Part of a small language model's weights.
Architecture: RMSNorm before each block, biases on query, key and value, tied embeddings.
Training: a variant of SOAP for these matrices, 904M tokens, 3447 steps.
Each number is 128 + 32 x the weight over its row's rms, rounded and kept within 0 to 255. Layers, rows and columns count from 0. The size above them is the row's rms in percent of the matrix's.

# layer 3 attention key, 128x512, rms 0.0348, rows 93-103, columns 128-255
size [100 106 108  96  85  94  93  98  95  97 109]
[[155  65 105 146 149 116 143 102  89 135  78 119 124 123 173 110 151  87  49 193  99 111 159  91 113 127 141 136  94 105 115 168 113 120  45 184 148 134  86  79  87 138 131 128 177 132  99 124 140 110 111 158 185 154 177 133 128 176 154 139 147 152 158 119 166 150 138 141 125 134 127 107 137 120 154 157 113 126 147 150  92 107 123 157 179 112 168  84 116  88 139 114 152 136 122 141 154 152 120 119 140 117  74 147  84 107 185 103 181  90 153 162 133  99 110  81  72 126 177  70 101 114  97 120 113 116  85 132]
 [114 202 110 101 119  29  94 146  91  86 125 107 120  99 134 107 144 171 122 149 136 158 111 175 131 140  93  96 138 145 147 113 124 111  98 110 123 112 173 121 142 133 119  77 167 116 151 172 121 109 127 128 140 122 137  88  94 123 117 110  53 130 165 161 146 112 117 128 146 130  56 190  62 135 212 101 133 123 178 121 136 123 119 141 112 117 106 171 165  96  50 145 176 132 129  96 149 119 155 147 189  96 100  79 113 118 140  78  83 106 143 185  88 127 111 121 109 174 122 140  99 115 152 151  77 136 126 108]
 [169 102 105 194 119 101 183 214 151  80  39 110  82 136 138  52  91 142 175 138 137 129  92 109 152 125 125 111  99 131 142 163 125 150  89 119 190 136  87 120  88 109 137 105 143 166 119  88 155 127 117 125 144 155 175  92 155  95  80  83 132 136 150 156 138 117 141 159  95 121  96 149 148 115 116 103 124  97  99 189 161 130 133 154 113 174 134 168 122 175 147 118  67 119 165 131 130  97 117 129  86 115 129 114  93 149  70 143 135  86 105  70 113 135 104  68 115  89  77 158 146 152 126  50 116  95 175 148]
 [130 147 163 130 115  65 185 146 114  97 150 193 136 190 118  94 119  97 163 109  57 142  91 174 122 190 110  79 106  97 105 158 120 172 140 135 123  87  74  71  96 123 162 151  70 122 102 106 125 160 176 101 141  71  55 132 130 134 183 142 176 153 112 178 135 153 123 163 147  91 139 129 113 123  88 176 119 125  62  61 112 196 159 143 133 146 151 142 164 120 159 189 142  95 117 147 132 184 142 101 141 137 201  82  70 130 129 163 162  61 130 170 143  83  96  71 106 150 125  57 143 112 121 149 116 100 137 188]
 [107 106  89 161  98 102 151 116 133 122 115  55 154 104 190 100 123 124 122  78 109 176  78  97 165 102 140  96 170  92  90 125 124 170 106  90  25 142 107 123 202 153  95  90 114 186 173 156  98  61 128 133 117 162 154 121 150 196 115  85 107 109 159 129 114 139  98 172 181 106 129 201  86 159 100 121 148 151 205 178 126  88 138 126 122 168 175 145 201 140  89 103 159 194 140  82 123 133 139 115 108 176  96 139 124 113 106 155 104 140  96  90 108  99 171 144 136 164 136 120 123 140 154 137 111  99  97  98]
 [199 107 131  86 189 194 135 153 147 119 146  96 151 111 158 143  93 151 133 120 145 127  33 142 140 142 131 135 159 115 109  86 154  95 130 156 156  92  31  98 133 171 163 108 155 148 124 142 158 118 117 147 123 122  59  98 154 145 159 118  73 111 137 143 112 111 167 143 106 181 137 122 105 162  96  53 154 109 124 108 128  89 119  91  79 115  83 110 115 155 160 129 131 163 161 106 102 153  66 173 148 109  73 177 201 170 172 111 193 102 115 158 118 149 104 125 151 152  34 113 144  84 147  70  82  70 162 130]
 [148 140 107 126 106 108 118 164 124 150 180 170 104 127 111 137  88  71 158 154  97 180  97 115 146 172 142 109 137 146 126 152 136 150 121 126 114 175 122  61 130  64 150 149 102 127 130 108 129 132  97 179 136 138 128  61 160 121 108  70 100 112  92  76 180 151 115  85 100 109 124 122 162 124 103 108 110  68 124 118 130 176 116 127 152 125 116  99 173 145 145 118 145 150 119 118 173 130 159 126 126  91 106 131 135 105  74 179 148 128 165  87  80 168 141 193 146 102 103 134 122 191 138 202 103 110 139  90]
 [ 89 153 102  89  94 152 140  98 121 102  75 123 123 191 143  44 158  85 121 185 134  97  77 135  96 132 109 140 124 106 118 193 161 119  77 106 121  72 108 159 120  99 146 127  86 175 132 156 130 133 121 135 171 152 131  98 131 101  67 100  56 126 180 157 137 137 110 167 154 105 158 178 145 104 135 121 170 128 118 162  89 130 144 128 135 168 129 146 163 127 159  95 117  96 149 125 171 153 135  99 118 128 138 101 114 112  97  96 155 105 166  93 140 101 163 122 176 112 120 110 147 171  51 156  96  77  88 150]
 [141 143 122 139 196  74 111 147 165  71 153 115 112 116  86 184  94  77  85 110 185 139 118 169 122 158 164 102 119 103 174 120  71 126 139 108  98 145 137 131 140 179  63 138 175 139 148 184 125 163 179 112  85 108 135  75 164 146 186 117  58 221  69 119  97 194 136 121 166 165 113 160 102 163 140  93  71 118 139 134 137 152 128 128 132  77 164  87 101 144  90  95  87 143 106 103 121 112  99 142 162 141 132 173 103 151 142 136 157 119 141 146 121 158 141 131 115 131 150  71 186 150 114 140  89 134 173  84]
 [127 136 218 134 111 129  81 156  97 147 114 111 174 125 126  70  90  56 105  63 183 133 140 152  83 107 111 110 107  85 155 147 129 103 153 156 147 150 127 112 187 164 176 131 138 143 145 121 117 150 170 142  83 124 161 155 195 108  55 108  93 128 125 146 169 121 162 193 180 137 105 161 141  55 122  94 221 166  68 121 150 127 119 140 100 111  56 139 104  97 139 134 105 119 123 167 108 157 143  56 146 136 186 103 166 161 148 161 103 154  80 156 114 122  81 128 101 163 123 129 124 153 123  54 138 123 128 138]
 [ 98 148 119 140  93 158  76 133 139 143 147 130 115  93 128 142 103 141 101 112 116 140 182 134 143 103 169 138 203 108  91 133 136 200 178  94  92 122 166  68 148  86 162  93 145  78 209 133 192 103 118 168 126 126 160 108 152 132  87 157 152  97 133 141 148 166 137 182 136 136 112  90 127 114  89 121  90  99 119 186 167 154 113 106 126 119 144  37 165 109 126 172  91 152  79 174 156 102 170 124 107 141 114 111 127  91  59  91 109 159 142 160 217 123 175 131 143 116 132 148 172 110 218 117 122 183 125  82]]
# layer 3 attention query, 512x512, rms 0.0344, rows 286-296,350-360,414-424,478-487, columns 128-255
size [100 100  89  85  94  96  85  93  93  91  99  98 100  98 102  95  97  94  98  99 104  98 101 102  92  91  96  96  95  97 101  96  97 120 114  74  70  83  92  81  89 101 120]
[[115 106 142 139 150  78 138 150 141  85  95  95 140 118 105 154 126 119  98 162 158 116 131 141 173 156 144 116 154 129 126 176 134 162 112 130 128 100 137 157 163 120 136  87 111 106 108 115 162 161 180 206 121 153  99 102 153 105 118 143 183 187  66 137  48 135 166  75 161 162 144 118 115 179 153 140 143 123 155  87 116 152 187 160 170 138 153 104 127 185 115 187 145 143 129 156  85 116 149 150  56 155  95 108  89  97 212 173  88  90 126  70  87 108 113 169 166  84 122 153 147 172 148 128 123  94 131 153]
 [120 120  93 112  68 158 133 162 110 111 100 131 170 164  99 168 152 116 126 138 106  74 120 122 123 138  56 219 120 118  73 122 168 146 138 129  85 131 144 130 104 145 162 126  99 148 138 133 159 118 112 129 145  77 140 134  84  56 166  83 128 135  87 137 162 141 116 102 145 183 152 123 111 103 133 120 174 123 136 136 117 145 168 158 135 138 168 156 134 162 179 172  89  93  84  51 115 140 144 142 133 115 122 193  57  82  98 139 108 115 157 160 137 123 128 132  81 168 132 115 148 144 109 104 152 121 144 215]
 [ 78  87 151 149 167 134  78 107  90 104 129 128 158  97 128 160 129 173 188 171 169 166  63 111 157 114 132 174 127  98 144 131  92  96 149  93 169 131 112 103 136 137 123 123 145 103 145 130 132  96 113 120 191 120 124 171 201 119 162 124 144 146 121 133 130 109 150 148 147  89 106  55 141 109 113 131 122  74 105 103 100 179 126 151 149  65 187 104 177 197 129 174  83 145 158 119 127 108 133 123 142 135 144 172 141 103 163 133 111 109 163 115 102 139 131 157 102 124  98 134 136  68  75 119 172 156 166 124]
 [169 149 116  74 111 144 145  79 141 140 124 126 183 127  78 158 162 127  83 118  83 136 153 112 137 177 102  93 174 147 102 133 129 123  94 157  70 176 160  93 182  79 110 126 114 165 103  65 157 124 156 127 108 137 159 127  96 156 111 102 123  70 125  96 120 122 146 126 132 140 113 109 208 121 100 108 154 164 120  91 112 105  64  85  68 130 127 114 116  73 186 145 152 142 117 112 173 123  98 115  81  91 144  79 132  78  75 139 100 146 142 140 155 137 180 122  58 155 115 113 192 123  79  99 148 141 106 154]
 [116  81  88 183 187 148  86 143 126 122 151 136 122 190  88 100 116  86 122 112 120 133 126 166 142 135 152 182  83  70 107 177 107  70 135 116 149  53 168  95 159 124 141  80 155 141 161 107 157 144  72 157 164 153 140 146 105 128 101 148 138  83 169  90 150 138 164 147 146 138 101 105  82 109 148 112 147  91 127 177 125 160 103  89  98 179  90  84 106 147  91 195 126  78 123 159 116 134 151 137 156 164 110 140 118 171 191 147 133  93 127 118 184 110  60 101 106 154 128 121 150 161 128 123 141 165 119 101]
 [156 135  75 206 118 171 133  90 130 104 164 136  95 117 131  51 158 109 143 145  65 116 140 118 166  78 118 198 130 120 129 166 117  87 102  97 139  59 145 155 121 135  59  95 134 159 148  99  96 135  81 169 160 226 117 137 107  97 131 140 114  76 100 143 141 160 136 137 144  95 198 133  45 167 140 214  75 106 140 173 153 167 131  66  76 148 165 142 162  81 176  87 107 117 111 103 136  81 149  98 145  92 166  93 135 120  87  76 136 148 142 157 131 101 100 121 177 117 179 111 162 120 100  80 114  82 147 150]
 [127 112 157 123  92 149 106 112 147  85 117  92 137 105 160  80 148 144  89  79 143 143 141  95 136 124 114 107 148 108 106 144  84 154 110  41  88 145 173  95 138 130 137 134 180 111 116 145 126 103 141  67 102 139 117 151 149 108  99  86 158 131  78 151 242 172 115 184 108 109 144  79  91 164 170 173 136  94  94 131 161  92 104 102 144 105  85 104 108  84 165 139 136 145 159 144 110 134 131 170 121  54 106 129 130 122 100 182 118 103 146 152 137 141 148 126 189 130 172 112  74 115  64  79 119 150  98 100]
 [144 126 107  80 157 171 175  91 100  74 133  98 131 125 139 125 120 176 111  45 131 162  99 102 173  84 164 101 122 116 108 132 158 130 143 175 153 138  82 133 178 101 139  91 137 118 118 184 169  79 151 147 163 139 132 150  95 119 114 143 119 157 126 144 145 122 155 141 119 128  78 137 138 153  82 164 151 170  42 108 122 111  90 115  86 202  78 131 123 152 124 103 165 127 143 116 176 153 157 133  80 106 167 115 177 133 106 153 128  87 135 107  55 142 162 128 115 194 146 128 105 173  89 144 105 179  54  76]
 [117 137 123 114  96 144 219 121 161 114  94  99 131  93 136 126 163  84 119 102 151  80 114 144 142  95 162  89 226 112 125 125 167 118 104  60 208 147 114  78 155 139 142 128  79 171 125 123  43 190 143 134 113 139 131 107 164 104 135 141  94 167  56 130  87 165  92 144 107 189 145 127 118 122 108 126  97  95 173 116  92 160 188  99 168 135 176 110  76  74 119 174 186 128 154 126 142  98 130 202 150 167 232  79 165 104 130 107 156 123 140 157 178 161  96  85 129 139 142 120 108 111 135 157 137 173 106 208]
 [132 167 121 115  62 130 125 155  61 110  99 170 148 101 109 111 146 142  62 154 139  69 136  83 108 161 112 163  99 108 149 103  77 119  95  96 134 182 115 183 110 165  90 163 185 184 154 116 101 131  64 110 106  91 105 133 175 159 123 113  21 152 121 160 115  98 103 115 151 139 153 117 169 157 108 144 107 126 157 131  94 122 137 164 118 139 165 139 112  92 124 127 123  67 123 137 193 175  37 123  83  93 128 184 138 177 130 150  88  87 112  88  96 164 154 136 138 157 100 110 118 108 138 111 138 117 123 128]
 [131 122 194 108 141 112 122 157 117 148 128 145 114  97 145  97 129 147 134  76  85 151 147 199 105 124 107 110 157 135 150 117 130 132 128 122 135  98  83 161  86 127 134  69 114 114 135 160 145 117 114 104 104 123  85 129 150 101 173 115 128 170 119 152 148 121 113 148 145 147  82 137 102 127 123 134  79 108 141  60 102 168 130 187 126 158 161 163 149 183 165 115 107 114  99 201 155 121  85 126 137 130 121 150 148 104 124 111 140 143 140  76 120 151 189 106 159 123 115 110 194 129 123 157 192 102 184 127]
 [ 78 138 151 149 145 177 136 127 112 100 100 124 130 126 162 107  95 111 190 162 141 167 121  91 170 146 104 123 130 168 112 175  82 167 135 144  81 113  60 104 114 119 108  96  57 139 160  95 140 125  60 110 154 120 159 101 171  86 111 191  91 161 116 133 118 110 170 114 128 168 100 115 176 100  84 121 163 169 120 120 125 110 140 146 218 115 182 213 149 144 110 103 136 117  88 144 179 184 112 132 132 138 100 157 150 104 163 110 110 129 143  91 142 191 148 143 140  81  63 131 158 111 108 116 105 114 104 103]
 [142 201 153 142  58 136 122 135 124 114  30  94 203 165 177 136  84 156 133 143 153 159  95 166 171 151  95 187  78 135 145  94  93 136  50  99 158 156 108 127  70 175 115 138 112 143 123 125 143 160 143 105 182 149  93 134 127  57 175  90 184 127 129 120 136 158 119 138 114 192 118 112 125  48 105 158 115 107 114 167 109  83 117 165  56 129 105 141 140 153  97 172  98 144 103 124 138 105 116 125 115 169 113  94  98 195 136  72 152  80 131 124 154  95 113 111 185 165 114  91 175 132 114  94  97 170 170 113]
 [135 131 143  84 123 175  51 110 132 198  39 116 119  80 199  91 121 123 154 101 104 166 172 160 161 110 204 116 152 118 107 118 102 139 143  68  97 125 160 114 103 117 165 111 153 130 120 162 145 118 140 133 135 108  98 166 126  99 158 115 150 103  67 119 138  54 170 152 174 135  80 161 118 162 129 193 119 107 112 132 129 174  67 121 118 160 117 113  42 142 101 156 100 139 171 111 121  94 115 110 111  80 132 135 154  63 144 149 138 138 161  98  71 207 139 195 140 158 150 130 117  54 140 120 144  51 113 125]
 [125 146 148 135 131 106 243 148 164  99 156 100  84  77 105 142 120 129 147 186 167  90 141 131 115 111 119 140 105 146 168 145 163 123 123 118 144 118  99 172 122  81 189 124 151 152 119  70 112 169 148 121 104 136 167 109 106 108 127 162 141 132 179 137  93 113 136 149 126 143 159 146 137  98 136  83 178 134 129 238 132  78 162 111  93  73 114 132 176 141 183  85 152 117 100 115 113 120 129  92 116 124 176 131 119 128 103 133 150  91  99 168 122 133 108 107 127 127 144  86 132 182 100 165 140 167 114 178]
 [ 82  81  92 105 117 140 127 159  92 155 100  95 117 118 171 106  78 173 123 131  89 125 137 143 136 110 170 144 104 111  96 170 180 121 121 176 111 116 137 135 115 110  93 129 175 109  92  83  67 146 132 144 183 164 139 152  80 115 105 139 153 154 120 137  78  60 137 100 114 139 110  97 117 146  58 118 179  85 100 121 120  91 105 109 170 123 163  77 151 113 107 122 161 104  85 165 123 126 152 142 148 182  85  66 138  79 138 153 106 108 130 148 142  84 106 129 172 151 238 122 164  33 139 169 175 145  77 168]
 [110  81 102 206 149 143 144  85 115 130  91  76 150  64 129 151 148 135 103  55 206 103 183 198 148 107 134 164 167 131 139 140 134 164 105 124 194 127 160 130 146 165  91 121 202 161 105 157 106 138 117 141 132 164  88 107 124 109 115 183 122 149 110 137 178  95 143 199 122  90  66 119 156 152 116 114 151 110 171  91  93 138 140 117 141 126  27 130 174 134 137 121 137 135 130 104 122 109  94 122 136 149 143 135 158 138 158  90  86 150 143 120 128 107 145 116 116 171 106 174 158 121 149 174 162 147 119 117]
 [160 157 131 129 132  78 105 121 152  73 146  96  66 109 123 152 127 102 150 113  97 145 160 115 128 134 113 140 158 140 161 126  57 113 100 129 169 159 161 144 126 150 112 120 136 131  96 164 147 172 203  89 133 128 143 159 129 130 149 121 167 174 116 159 152 112  71 124  98 141  66 119 141 118 107 142 124 150  72 124 128 115 148  87 156  73 114 144 123 141 146 171 166 154 174  94  95 125 197 153 169 142 131 161 134 151 114 148  90 123  86 144 117 133 134  98 113 147 109 151  65 112 136 131 120 150  95  91]
 [ 97  89 107 184 160 171 119 166 132 130 122 143 171 160 182 146 132 146  74 102  84 162 131 113 130 104 137 141 138 139 156 126 135 161  22  96 102 156 137  88 134 165 101 194 130 111 108 149 117  73  99  64 114 120 112 187 104 108 105 139 106  88 149  97 169  93  90 133 118 177 112  61 134 103  89 110 141 148 128  59 112  91 114 130 102 150 118 176 159 112 132 168 188 125 104 171 138  90  90 118 101 138 113 123 133 114 114 123 147 114  67 187 131 105 146  89 120  61 154 161  80 111 135 151  84 104 156 116]
 [122 110  82 156  86 141 163 109 182 130 129  88 181 120 108 123 178 124 146 139 116 169 136  96 175 143 135 139  80 155 176 121  93 102 151 121 160 165 117 166  68 117 109 108 145  75 181 141 133  96 159 111 164  69 117 181 164  93  90 122 134 122 107 145  77 143  54 159 108 137 166 126 152 123 107 113 157 141 123 136 112 207 134 166 128 110 134 164 137 127 137 141 123 159 151 120 159 138 176 113 119 118 101 117 153 142 123 133  94 161 143 156 192 150  97  86  88 162 130 125 150  86 103  98 109  67  66 107]
 [140  81 143 164 128 172 175 122  92 211 155 117  68 145 193 153 221 100  26 204 174  99 200 159 190 111 121 120  81 123  97 150  92 134 122 149 143 131 142 153 146 157 157 151 114 102 107  72  82  96 131 129 108 135 147  94 141  94 157 122 147  93 171 124 155 152 135 123 139 163  90 114 103 169 134 209 124 145  98 118 106  78 100 108 132 126 138 190 168 146 135 105 178 111 113 117 118  91  78  79  78 153 156  51 118 113 140 169 112 157 125  93 154 151 173 135 115 137 124 168  87 162 206 162 126  77 108  80]
 [166 112 179 133 117 196 102 176 126 173 133 101 137 101  94 174 173 133 107  72  90 120 120 143  90  61  79 141 123 129  99 144 160  85 171 123 195 146 123 182  95 157 119  95 100  91 127 159 158 113  97 175 119 151 153  64 165  97  72 140 175 125 116 133 101  53 110 152 137 115  81 118  88 171 134 204  81 132 166 143 105 156 150  89 132 168 148 126 125 133 152 141 121 100 173 105  98 127  79 114 111 195 108 157 108 129 138 124 109 158 116 176  63 138 134 131 109 173 133 151 152 149 115  86 114  99 116 126]
 [147 118 133 183 137 160 107 141 158 178  94 113 154 225 144  90 100 103  81 144 106  72 117 103 147  99 169 123 156 208 103 144 165 151 120 172 149 111 154  81 156 100 109 175 131 131 147 141  77 124 169 142 126 204 178 159  43 150 125 153 126  87  78 121 113 146 140  92 124 124 128  98 130  74 128 163 205 124  98 123  88 171 161 144  91 159 151 182 179  92 164 194  86 130 130 138 149 162  76 135 128  65 163 163 156  94 152 131 117  87 163 155 198  93 149 134 158 182 166 139 184 116 177 162 124 113 137 108]
 [ 94  95 138 169 150 126  91 156 101  99 147 182 141 162 135  95 121 121 138 142  86 115 110 129 122 118  96 179 135  99 159  72 134 122 137 165 188  89 126  78 162 117 109 186 183 212 221 116 155 142  96  94  98 110 141  74 132  98 134  72 127 161 147  93 160 153 115 104 130 144 108 159 159 152 124 143 153 118 167 127 121 142 181 172 149 178  90 147  90 124 117 152 153 101 136 174  92 195 126 134 164 125 110 156 209 104 124 151 123 149 147  93 135 107 105 114 195 102  80 157 106  98 159 106 108 118 168  97]
 [126 179 108 148 131 141 138 131 115 117 132 178 106  77 137 157 125 125 115 131 159 139  97  98 113 103 167 160 106 129 138 143 147  86  57  89 131 141 177 110  95 165 106 170 147 147 122 129 134 112 110  54 141  90 102 127 110 150 116 138 115 152 157 124 110 119  62 107 132 191 118  91 123 134 179 177 174 112 146 131 152 143 179 106 131 148 143  42 119 222  86 203 139 163 107 111 115 134 123  92 163 116 120 132 125 149 140 149 128 139 160 138  92 124 141 150  99  48 159 134 125 114  43 199 142 157 120 118]
 [149 110 161 113  84 105 156 140 127 152 123  95 180 112  59 138 121 126 125 137 122 136  83 112 114 109  99 139 134 128  64 138 135 135 116 125 123  94 101 148 140 104  65  88 138 156 198 121 153  96 171 162 147 170 146  87 118  60  86 138 109  48 206  98 190 173 122 107 108  88 169 118 187 179  65 130 135 163 101 106  90 107 144 110  45 120 158 121 129 119 140  91  63 116 130 155 139 131 125  83 126 136 163 118 103  61 109 184 115 106 140  93 135 108 150 147 172 151 120 119  88 148 140  88 127 173 133  96]
 [136 125 136 167 134 101 143 154 120 166 117 145 132  90 161 181  84 144  91 145  68 116 159  77 130 131 115 187  98  68 131  95 116 160 146 109 155 108  46 141 111 143 229 146 134  80  73 146 140 167  94 112 120 127 136  96 148 222 118 173 121 164  84 128 119 106  81 142 182 120 156 136 105 129 100 122 109  98 147 142 137 151 148 150 147 167 111 140 134 160 110 136 180 108 132 138 125 147 119 107 136 110 126 131 145 108 133 134 113  86 162 132 103 173  91 127 111 144 108  47 148 101 134 134 101 113 129  87]
 [173 138  91 148 147 133 177 161  71 132  90 158 106 136 138 163 134 164 127 113 110 160 148 113 134 121 152 102 111 139 144 165 148 186  99 137 141 131 141 175  78 101 113 157 184  70 134  75 189 108 173 100  85 101 114  95  75  87 151 146 134  81 143  95 123 151 155  79 103 108 166 148  98 151 145 164  89 127 176 153 133 149 120 122 117 132  92 162  63  78 116 170 137  93 115  96 100 121 155  92 189 128 125  78 102 138 115 136  80 193 168 155 158 155 123 115 129 128 112 159 190 155 149 103  84 129 198 137]
 [173 122 145 139 113  89 126 132 129 141 103 126 151 190 150 115 109 105 148 131 172  59  99 161 112 152 154 117 190 171 125 160 139 154  76 148 137 179 148 126 172  96  81 140 108 127 158 124  99 170 136 103  95 155 161 195 157 115 132 145 142 118 189 166 121  90 114 154 103 135 144 102 141 118 120 124 184 119 181 109  74 102 146 173 142 119 109 167 136  88 113 148 138 146 127  62 156 155 211 124 142 172 109 110  95 173 121 106 175 121 107 146 100 138 156 146 185 148 142 165  79 153 147 145 158  77 112 134]
 [ 84 202 104 128  98 100 127 136 151 130  82  84  98 118 127 195 137 114 155 101 146 164 132 107 124  48 151 120 110  90 121 182 118 153 130 154 180 112 154  62  74 167 157  85 124 134 131 139 108 127 168 109 122 133  95 115 127 128 145 148 151 145 149 124 147  97 148 158 118 127 118 148 250 104 157 116 117 128 115 116 156 141  96  90 176 150 141 114 119 127 202 159 194  87 142  99  72  84 116 196  90 130 108  66 153 126 109 199 181  98 132 138 133 126 160  82 149 160 216 149  69 181 140 183 111 141 175 138]
 [151 112 127 127 151  71 112 157 151 148 123 107  82 126 148  84 115 120 124 151 160 135  64 108 106  92 162 142 123 143 165 165 130 130 155 121 109 177 120 112 134 114 142 150  98 129 127 146 166 153 119 118 121 153 144 149  91 158 106 119 130  82 140 158  94 148  79 102 112 122 114  91 133 112 117 118  84 176  61 127  97 161  96  90 123 139 157 136 109 128 139  84 110 185 128 142 109 150 114 180  52 105 111 129 147 135 167 165 111 122 128 108  62 138 110 113 160 168  98 145  94 147 134  93 128 122 122 115]
 [126  94 159 144 225 128 112 102 164  95 116 144 139 155 113 158 182 115 154 133 118 127 122 154 115 129  82  80 118 172 154 138 186 194  75 107  94 153 111 128 182  90 133 150  95  88  84 113 153 169 134  95 142 142 133 147 166 150 115 133 156 134  62 147  46 141 138 142 104 167  96  66 101  98 142 127 150 143 137  95 120 123 112 143 178 115 134  79 121  91 113 127 105 120 158 115 127 142 142 129 146 117 157 146 157 137 133 115 138 130 116 150 152 116 114 175 128  54 118 105 185 125 136 118 120 104 172 135]
 [122 124  96  99 168 146 112 132 188 106 102 104 170 122 138 185 162 131 121 158  86 121  97 108 149 139  46 130 123 159 151 170  62 157 143 121 127  93 125 166  87  74  76 137 122 189 169 126 103 156 149 106 113 131 134 121 149 182 116 143 154 118 153  92  71 162  99 120 102 153 177  69 100  86 141  93 109  97 136 107 131 123 117 145 176 152 105 137 121 147  95 134  40  88 127 122 106 185 152 133 163 115 117 104 154 168 111 123 153  89 105 122 151 122 109 111 159 147 146 114 115 118 133 139 127  72 183  88]
 [ 81 130  83 135 130 128 140 164 177 146 133 110 161 180 161 162 159 112 175 108 126 129  87 104 102 151  55  88 105 128 184  81 146 112 123 154 109 151 118 132 120 103 105 212 110 221 128 167 124  92  83 121 149 158 142 135 125  82  77 142 115  78 118  84  83 147 153 141 155 190 157 127 141 148 170  90 178 166  78 133 163 132  80 143 179 132  99 200 151 164  94 100 158 126 158 101 121 156 105 144 148 144 146  96 145 217 103 111  94 165 161 157 118  95 131  79 121 148 185 126 177 104 152 119  90 143  76 117]
 [137 188 149 164 126 166 146 116 134 125 144  84 144 108 146 129  80 140 116 135 125 140 111 127 107 130 108 183 134 153 109 128  84 159  88 172 137 139  48  87 103 113 150 155 118 107 180 164 121 158 143 125 142  89  72 129  97  49 102 136 160 161 159  97 153  68  90  55  79  66  86  90 150 144 167 160 137 119 119 110 168 109 132  81  76 178 100 164 173 125  91 188 132  98 116  90 116 132 131  84 125  53 161 122 164  96  94  89 113  93 152 146 116 125  77  86 119 202 147 160 106 139 151 162 116 137 144 106]
 [101 123  99 139 165 130 115  98 108 124 106 170 164 134  73 144 136 120 113  72 137  96  32 171 103 110 178  89 105 121 142 179 188 107  96  97 152 160 117  89  46 151 191 136 173 114 157 195 122  58 100 143 145 124 155  94 111 156 106 150 107 113 136  96  97  97 137  91 148 156 138  78 153  83 182 176 151  87 120 172 103 116 147 126 150 126 180 167 148 147  80 139 190  92 156 109 118  67 150  90 133 140 102  96 128 108 139 172 124 196 124  87  81 111  81 179  73 130 121 143 149 129  98  96  81 119 160 124]
 [114 130 155 135 135 130 156 116 129 111 141 105 155 122 124 121  85 103 189 196 180 138 227 101 154 139  91 120  90 222  92 163  98 119 125 103 197 118 141 144 117 139  88  48 178 118 128 107 149 146 150 122 117 127 145  59 113 150 113 145 133 115 147  82 105 141 143 128 126  81 152 139 118 146 175 114 120 140 106 167 203 115 141 171 108 111 105 114 121 152 136 143  83 124 113 111 102 171  94 157 133 101 175 191  88 155 144 176  76 129 170 137 133 114 130  75 178 149  74 103 162 149 130 147 153 178 104 166]
 [ 63  89 132 153  92 154 146 159  86 136 110 152 144 133 166 132 163 157 125 109 123 105  87 170 115 110 160 141  72 147 140 131 143 136 155 109  99 118 107  97 159 117 149 187 102 132 138 148 170 134 114 149 149 183 135 135 111 127  88 112 143 140 155 101 166  96  92 143 115 112 142 147 109 126  93 126 155 117 205 150 139 159 138 112  67  73 134 128 125 167  71 115 148  88 151  99 115  92 173  81 118  66 126 158 161 111 143 129  79 110 166 112 106 140 122 200 169 128 107 113 163 147 167  90 191 150 114  88]
 [184  47 114 183 151 140 188 114  98 172 131 128  72 117 124 100 126 178 101 109 158 129 136 187 106 137 124 122 100 175 107 146 194 120 123 120 167 103 143 183  97  43 185 149 109 134 154 125 137 109 139 183 112 101 129  91 106 134 127  97 163 104 129  87 104  88 164 129 149  96 170 176 142 120 137 119 142  86 151 164  83 105 179 146 120  93  62  82 187 124  96 136 112 133 122 104  75  84 111 124 130 148 129 141  92  85 247  82 140 174 178 168 155 113 110 150 102  91 114  98 168 112 200 141 192 156 101 163]
 [164 146 100 143 149 127  95  87 163  97 170 134  72 131 134 135 157 140  83 114 115 169 109  97 116 138 150 107 157  73 113 108 134 115  69 108 112 113 136 160 146 166 161  93 146 137 146  91 128 143 231  99 127 130 105 106 126  54 131 115 137 110 124 154  40 144 153 184 127 113 129 138 137  87 108 150 121 162  83 116  93 162 143 172 114 110 141 126  78  87 139 132 149 127 137  68 139  64 166 169 129 208 143 164  82 135  78 113 128 128  93 124 147 151 149  88  93  80 112 166  96 115 159 118 129  86 140 161]
 [ 85 123 121 102  97 147 107 147 130  67 186 104 178 176 136 123 158 121  78 106 138 131  83 119 151  73  68 143 103 106 124 133 140  46 124  65 110 131 125 104 124 141 143 108  82 136 173 119 168  72 185 129 111  97 170 162 124 135 137 111 206  73 166  88  58 118 142 137 110 155 135  70 114 141 133  92 112 132  72 127 138 112 119 109 178 138 108 133 142  84  87 115 143 160 139  99 142 120 105 152 148 170 105 175  73 116 102 120 149 142 113 124 126 116 128 135 126 107 133 114  80 128 105 104 115  78 119  96]
 [147 148 106 157  79 128 113 181 165 141 112 173 154 164 118 140 129 130 194 178  88 142 118  89 167 145 165 131 139 187 123 121 125 146 120 177 137 137 125  76  94 143 112 156 121 142 115 107 103 167 128  66 138 145 143 174  72 116 147 124 160  72 162 161 117 150 120 114 118 110 150  97  72 148 137 105 137 140 128 110 139 206 188 107 114 151 186 154 132 121 148  89 124 189 117  93 124 137 147 170 101 112  65 136  53 151  87  96 164  85  99 176 113 110  55 111 141  95 115 104 122 125 112  97  89 119 123 119]
 [119 105  77 167 110 159 109  78  80 147 120 144  75 128 146 159 156 121 139 155 139 135 116 200 159 135  93 126 130 134 153 147 118 118 143 103 116 118  86 142 177 126 162 129  99 129 164 153  97  98 158 148 109 121 121 102  99 144 139  60 180  81 128 105 113 149 123  85 121 126  94 100 159 111 125 151 101 140 127 158 100  80 167 143 146  93  57 162 156 152 121 168  94 162 135 137 137  75 148 114  76 148 149 124 186 193 120 137 169 111 154  94 142 140 127 125  62 129  69  97  53  86  86 109 150  67 118 124]]